{
  "norm": "rmsnorm",
  "rope_fraction": 0.75,
  "tie_embeddings": false,
  "extras": ["capped logits"],
  "init_std_qkv": 0.0191,
  "init_std_up": 0.0191,
  "warmup_steps": 200,
  "steps": 3850
}
Each number is 500 + 25 x the weight over its row's rms, rounded and kept within 0 to 999. Layers, rows and columns count from 0. Numbers have three digits each. The size before them is the row's rms in percent of the matrix's.

# q: layer 8 attention query, 512x256, rms 0.156, rows 60-63,123-127, columns 128-255
# k: layer 8 attention key, 256x256, rms 0.154, rows 59-63, columns 128-255
# v: layer 8 attention value, 256x256, rms 0.184, rows 0-11, columns 128-255
# o: layer 8 attention output (transposed), 512x256, rms 0.17, rows 0-11,64-74, columns 128-255
q123 109:485535447488520508509533529431506498489464476498514463505487535487515469498481507500504512477447487478479530506445467517483553485490514532481527490476487487486493470509474496507476510485513479491502461520496477479514472482524452524449545439532544460508561487520507474509503487505488483549490495531495502487487529503489478500541524492475506466476506505444501503506499485541487482482482
k59 093:505497507493491544512451474463531515492484529526470512507476522499520479495512584511502511520478479465463495495508478494490520499475449499528487488479504496493482510505469539501527508532518511502522518475510510523484475510488508541474487466504508498512511504467499485456500479481487478494495506550500475525542502477484519513519491499490496520526478475473515485497515510500511530492483
q60 102:506488508506536565512517492516505493500487473505468494474530528488550462509505521513496466492487500509498494540499507510533455488528449525511472490525510547546508497458508512475496499501511487521504493474516516475480540510465519485495492517496493503521441510524471492503490431485463534506448546517468480530497495493531446501476498484508455523492505502528538522490496503517462490496515
q124 102:513473534503471495527510484477479534483512543506463510516483512517494462498479461490522549463470484489522486493495540447494538477512541506490492478490498501516512530491556514488527512508538526464509494539483486437528500492512530457514495503516512463530505550489537542529483562480492539458491497472444547514469531519520493466507494488492526461497511528491496517526460535501482553491496
k60 094:521502513521482525497531558511519520456526500528503526507506527514483489502475488483489546507525482484518523441495517489447551513519529487531478497526494498548471512498520498499519485524514502426470468558525490464464537518515518485537470477530509508521514462502556489479527543518470503524488492494513468523442502482477542487468541493523502534526513506524480474501463475513473493528474
q61 109:446524519515502463527511503494487516490550482551518512471490478471499485499502508482452517482499531482519476495520545494468515472487478461524573482499509510499487441470490426506472513492516493492516486521496476499502481560455500485523544508489487541508526486483494508534523509508512536535517498496507555466493475502488515545473551492512511525514468542491511461504530494449504493504478
q125 111:494523493477496494534525532522524491506516505517498483496502489486480512489496474488531502500463548456514483524525521518483478546535488469480488504505525503503503449504508473516456498513503526514519517480481511537518493495499504480465484484485497544497463481539487503486498502504478456450473476511543518510481503461491443490521469485527510488490530530507520526496544485568448518477481
k61 089:517514465512529485483524518484536532428465476512483536509529502517507562479457470485459520478513512518506471487501470501486508499470432487470496547528511529476501529522505491501488519567491470489503543495524475523493509517501477480544501466509477494506493522519490493509489500484447505483477560524534525445496483537489493514480467544493517472486492491497549494482494515545493549531509
q62 107:480514472549478494504494488491494458515494529527538502457530543509510480484487466493521486509471468517527508499512479476542525466501495495502505464517481515527550515498498514486459496512468489516488496517479493505535496473474510556491514476518507501531477446483536427497477499498465514510540509494466415493534476467514473507516520480467498506463494484501489488517499525534542519483507
q126 102:461508469496515480500489482510485512481480470474468474476495546470512491488527490503510512501483504494517472456521518515543503502529458559446494476526505486491546473530527489523517469489538521531496490510520519507512460473504493463489533485501489560512521515466489487513465492481516461458541477490509444550528500481489508474512451477499496502503497476518507552491529509492548550528520
k62 091:470475464509481480536479478509452484506448526538527465523507485489481499501453487537546527473556503509532515510514522478524493512474528511517503478535501510515501477521487479471465476504465482505488499546523528543504485501478549471518496483511467504528456528502512494502447490515488506507466493508479525514472513527493548499509517513505498509533471488516462473544507470472487496521453
q63 104:470486449509466523497479475485445439498509541533445474495492458478501471491520454503534501516476495518491514492515493498495480514525481522486485513474495538517510493524511532493484488458538488469533497491497488498443503501499516538544512489474487501556531504490475519511509496464502509502513442464467459513488473452499520485508501502445491501523471522468496535487527496513474495507539
q127 098:486466483482442523504480503530509455545475521491499469478511450486518491498484481513478465497488530464475522473506496472509523493525482457517468514513525549553452498480466519470510501483476490512504478481487503492465458472498465497505521501479473486535515497499469523477519469480513480531457469469514542453501534470478516509500471504515469501487493518497499532429508521486504512473557
k63 084:492507479473493521489465527483476501531488503495517503533497483524505487531477543503481494467507492486469501494509525446451536479530508501475482536462495502490528494526454477517506455486507498497511485529487514470489501465524481535493486469489500462479496482440491483484497445470496538496481509511441489506501474468512520477478507544500521483497534482458445512494458535482525474494495
v0 083:530534509480462451476478452507491543509469489522527496482532518526461444500502475470439508475513497508446487492455544486492478523555531452512484522520493488531502495511467516496539519534471506514482507494509478470456521475491439509462508534526454512520504504499486524494510514539510438519491514508496459500452491499481476509491540502505480517551508503508500512502474498534490507524500
o0 102:474480491524499475536461495564530486524486439516508463515520521493507440505518498496547528503521520481523517532543481457495499499496446483511535512468512514538479488467510482542481484489536457494497486540507520458534474527493542492523498482451497514483484471537491488508482469474480553523513508474487527463531483497500545493545536494461501518472491466476517509487508511533523524498497
o64 083:532545466481511516507510458440519480480540507495538491503503509427508516523484511510455493492492504512494496487487518471518502472494491526468483511503483496462520499467512492487444478557468524458492471519523494551472501468527509467468514507528508513510518507439507459475491563532501484504506483497494461495465475473506497526500464482536480504510442537487460481550482491539503505511498
v1 097:512487504496518518453502514525495531499483455495490491484532507513507502559469499477507482514469477506430458493492517512504503476495535475503492490567546494519500526493489514557500508493456522507553499500480496515484500520494453474467509479478468489494510449482509510505453488490465486515466473521504493496501477432500484496468477497485522491472470497514518475553507473539498448539475
o1 105:485472490516445526501500512526547474493495519478500496478493492499453450480529474523502525469442489499552505520496461499489525464535454533486454510487466511522481533504508519519456523523497508512506518518537488495488496520540477536564473531490521540502496498478517544553526552513514536435503499530515520503470515488501516544483523481498432500479501485495523523480508483474483500502540
o65 088:521537522490548474500477497467459532551488503475477493545535507469512535545491549494501480495537492467509520483518495511477484523511555471511538473510470469479514515503516493522505492493528502488514535497455507501512453503475541527455521482456493507522495501518479459491530450517499476551493494472487447479472520499523512451511507482490532506477511535511497514481505567478530508466511
v2 092:525475511488512449528477484504505490467490488497505552499494469500532479476555519500535509504488489454509493444471516485518522492532448471502490450482501474480448477477512507509493496523466511483528519469530530478507503467469506464504521536468533505472521513543454455489475494465466481475476534514514495575455545481455528486516520476486494510535462460500494503491499523483482518513510
o2 104:504541510504488504557516534484491449499540523522517487512519520451478509500493501529498522543483584523474507483501500533494518518515553516479519516489502485496532490498524499489505534533494513506503499499537467494534488527521502500488473515481471463488531511499496489463537509520512519473504461465484511465475523473468532483473448514537555506471454528502482532496519482498496467512538
o66 095:455442512502506510461503492505491516503478486514468485483488453525504530449498520480498506514489454491507500481488490497520477456497494493473496493535481476480474501480502542530490480520469474454496527512505485506466547490509525501548499464518554513489489508510473542553470487494488489523492533516482482531545506542516501582530539499490473494547515522511531488513454551458523522486474
v3 089:508533526547487535482502495466484540533498499496492462483469505467541538475463542495491540494498486442460516496478493471509513507488484493442454489481511507466507487526489503488517487458527481480500501513525522496526520488529478477475500556480458535486530494495475477505516479535495483536538507498510491546488529519476550510497486508495482519537492498467488519529459519507497468499497
o3 105:485523484474467467522508501523525490502475479495469495486548543499480455510481493438530510486491517518508501520523496468460451479510531502498493485508479484514497526507514506495503476502503494512514490526527469532541519562516481536456476521502486436517507485499535521492501477528513504497500542492477481475530491464521506483457524486500514461510516470576501523472526482494551519597501
o67 084:549477496509507534498516500520472460523518539517533508522476484485522491530496508506488493470511510482529476449494503515548502487483482511506504497497488469462535466470504484451474529481440505491503508547442507466485463467474473500482494476460506515467457511535467501532479531470495503556562498483532494504515534498496515515538511470488480543552527509501484482518476530487487484489490
v4 093:490495496451528483525555497488523510476491496498442474459546464521476488480504490456510540488516522459479525509489503525507506507509558542474485492492526498532524488466491495518521521497470513501465542447497477492480493533498441498483518466467518511472457488499499511472494562512477493552503532495513535507519470506462493470532474489514523486492510478508546549476522520496567495469513
o4 104:498485491563472499498486501507477441486515539499490461548477510464502537500499552569495476515490487569495516510511522471523517470511431455531475520529498447485489477474526530513530465477533494494485483546500489521524540492497497495472496542478485524484453535514519501535481461469465477491505468505475492488516523505460520495515508478526508514512496473500487472511484490476514498523516
o68 097:517542496441523478519504531499526544531471434500482487537540499477464516499515453419547483485517533497477497521464461505462472506514546514477524475493485559469515512541487506507520499513483499532530489443482512516536507525492537524449501480520497468490535479511494487464515516519522443503527480481504508480479524504517487489457531510507491465490502500518529512520515499532516508473529
v5 095:507551538490531530465487528480478514479497417461491465499562467501481508507511513530490510524476496529503509496465520511496472459479496534515538474497504460465526508495496494495521458511463513516486513506503489510525492487484475494494471471529555520534510516511477515487506508494470511509501475456497499483486506511463481462464491506514501507462503579538513549510527477488482537530535
o5 108:457510527519462480494507544557482480457580496465496512506484553536549464503463551481500489521489507508508505480497491514525546496504502456493479547499500588504564500507455485492495532499482499475455486505526507498477504507516510473534536516506484467533500549454508504523497511518499567548499498524482495476540481509516544520534508504460481502473494502486505507515484506487496452511449
o69 088:508475469536546486483487460479477470480471495539474447555523500490454542535523466469515505494495458465498488472507490509521462489475503498514506458504530481533464506492557487507519465472535537535528510509469515531488504507494515553458494510507488521496516454506514485524493510485462455463462497473484500503498530546498490468506482494529554498493510521507503504460543493500471523508508
v6 095:476508458470546514472489534508475500541518500511486473506472520484516486492498495480530515525541487500524459458497520492484495489482495528452542496517530520479502504526491494527533557512504536515523522507501547524539439521472480531537518495481504495487502494489452510575520477472466517499510495490515482514472488488512467506465477499531514496484459514502531486530488502496546505500523
o6 111:530486515536462498512515450519485528502510476457499501517523478531482540514474479475512511506506462485501515476482489496471483502497490495498503498492479483480484453491553534510542463457505478510521492473533506520443513524505482502510494523529487481535483518479522493468437480516535496518497480522495526513476498496466520511486514487453469517494550532462519479496526507468488476472485
o70 086:490526522510524514506481483496521498510481525537487489484564482468483483501496468519464470525487529491524536532516516511514471543522475513496467492513521500538525528478469492535504547478505525531481517515482485457511473504503491514486501519466496474494486490495496517459502524471465562502533534502452467524548506511463455488544473503540486476488467462498488488527504484500539461498519
v7 088:447499498516521489525522524479509521525458516474512542503513512479527484514461535507498541535459534525476543509530504539482549490502506496500514511490472543452475507459506532505547501519525502484467534508513519504509459514469513475485504480533501500520538500489457456486483525497458478571494537531488477510495484481523504481516511503476526508469536491541510489459539486483482475478498
o7 099:502524519482492480467461483537459484479508532478470500493498527491517486430509504509479504498494496483464538512540483534510480490479545507478490458497563515538545512512497484495448488504513527497487505524532468501507498534491502500540535519463543514498510467486503488495501554489484530533472454521495451480527515458471500471443467477462465487543492471468503522521495516478536473545522
o71 085:481487542525488511498553542496556520487472479516525541469498438551492527495492519514523501507475526524520486491456512451494517502509503539496517553488449495491432511490512475481520484501522456471508461489482502560520514520499488483486477493507460489494504511478495463499497477537508508463554482494464522463513478550479507534486520498485508484482547456513501461482496516500493499475528
v8 094:476512492463520500476529539513485491528480509511519477510504491522540465481440488499519498484506508459473478533515507496453506492499477468536513533473514489540488480516518488479470528505464522476471511536536492517512500498479498496493451479535525488516530512481483449492464495484518492477524459516488494537547448475439545523472478523543467524526508500499497501504504492495510521506528
o8 103:565453453481492492468452513504511487512534493497497473525487528510480484506493494418506462479538504494509525413484484487482474483501520549513485467497524486449491577531544521508528469492499512516475562508456511478504492496486489451523477513510474509484526523480508541484493470520509463476484505485513476464516530513514507506534487497503501505476465474492503505500518531449502485491527
o72 098:480492496536504521466506439524514488470503509469544501511557492475508514486556481522501498508455522496513521538513497509513502495521517467499475527526494516539492505511501534469463488487464467479500480503553502492481464515537516495540510495494541491542448450519524565475501528533503508531525470476505483461487489504524493487510513460475515519531487550475499488510509504485467476525481
v9 081:476526500476508487506477515481505504505509492534543484470517479495508490529505472535477519548527487503474478440467527496503534529490484462431493471495455471481525497474504500467488512485471528523474464534472530533496484493477481508455469533469463482502534489489474508505524472504503496515547533503490483561497511542511501467489474522495523465499498484511495525525505501556499497540510
o9 102:474496504581506449506505460505529530522484491500509531550480494505540448506520527482495474492471485491516501541497486533477480499479521497537519516532469470488508488556495481476479547482489486470536506456529496515540504541511562512474516524516501518450513486502506483507492505499534504482513530466506470477498505477506511508500442484518500494496480547479497498492495474487463463498514
o73 087:526484497490507498493465489466469497520516491509516447529512512496506548501515507519488519518513489482479521470473519478484501508497487476517496517505518561519466505455453536524508509508491502484507504556416509479492495524531495491493495494496509510501485495465475485506508489512440498532491486528516525520502478472536512491488474534487504490514530492507485471509484535464558536462517
v10 095:480491491535495478548522474470479503490491508519477489520536484506513506494485476539542508504509484532499494500472531517502503520511469503507464453507490482510506493509518529501509548468528502510505489488474490506457490543482479473488462527497523559508527497491538494535524527494467498511492510553554474461522492485536494459497579479462525497498471467457483512488478456515489492523433
o10 105:527493471466456499516525506482525509501534504506517477486487499507477470481524493512469515470521543485458477524488446452539513461496518488544530500511518506520489494463444504487483471513510481497526485522474506512534458474504442536494499482482523536526520490500507491489487542514503542480496538502520537496487514481486474440523490499521482502503550497540493482488475488506511488522514
o74 094:508497476544516495504537465541476498522506487510529519509489462507529519521487512507490480534519499514503529504485579484471493564521542491474497502495496504480520528480498532520497487505468461516492480497519466477470524488503515479500492522482477513459507479502498511503532445489453459481491449507514440512500513574506529545493508506481508540462443477519505493545529481467456512458524
v11 092:513486520501465540519503472487516499498475490487443512500494539487474498560434496491455494510487453500455486512471482485494494495486516469510495527521458473490515502529488508478485503460488481443519520493533547523539471485509523435538541535483496504472441517481508547472490501494548509467476496545527484506514509504532548498501505493514552502478447514516460515509516492494495499502507
o11 100:521495523494527501461476439465522486495513506472489443479518522479512542486520463480508491461504509495517517509457518518495492495527550529502493515461485513457495498494500523503499471514546498515542471501526485519523559518490471525472484437492498515503539475534451453506527509496482549533504537467485494500521515498456463494509510504541475476496524498475472492492513544535515472466504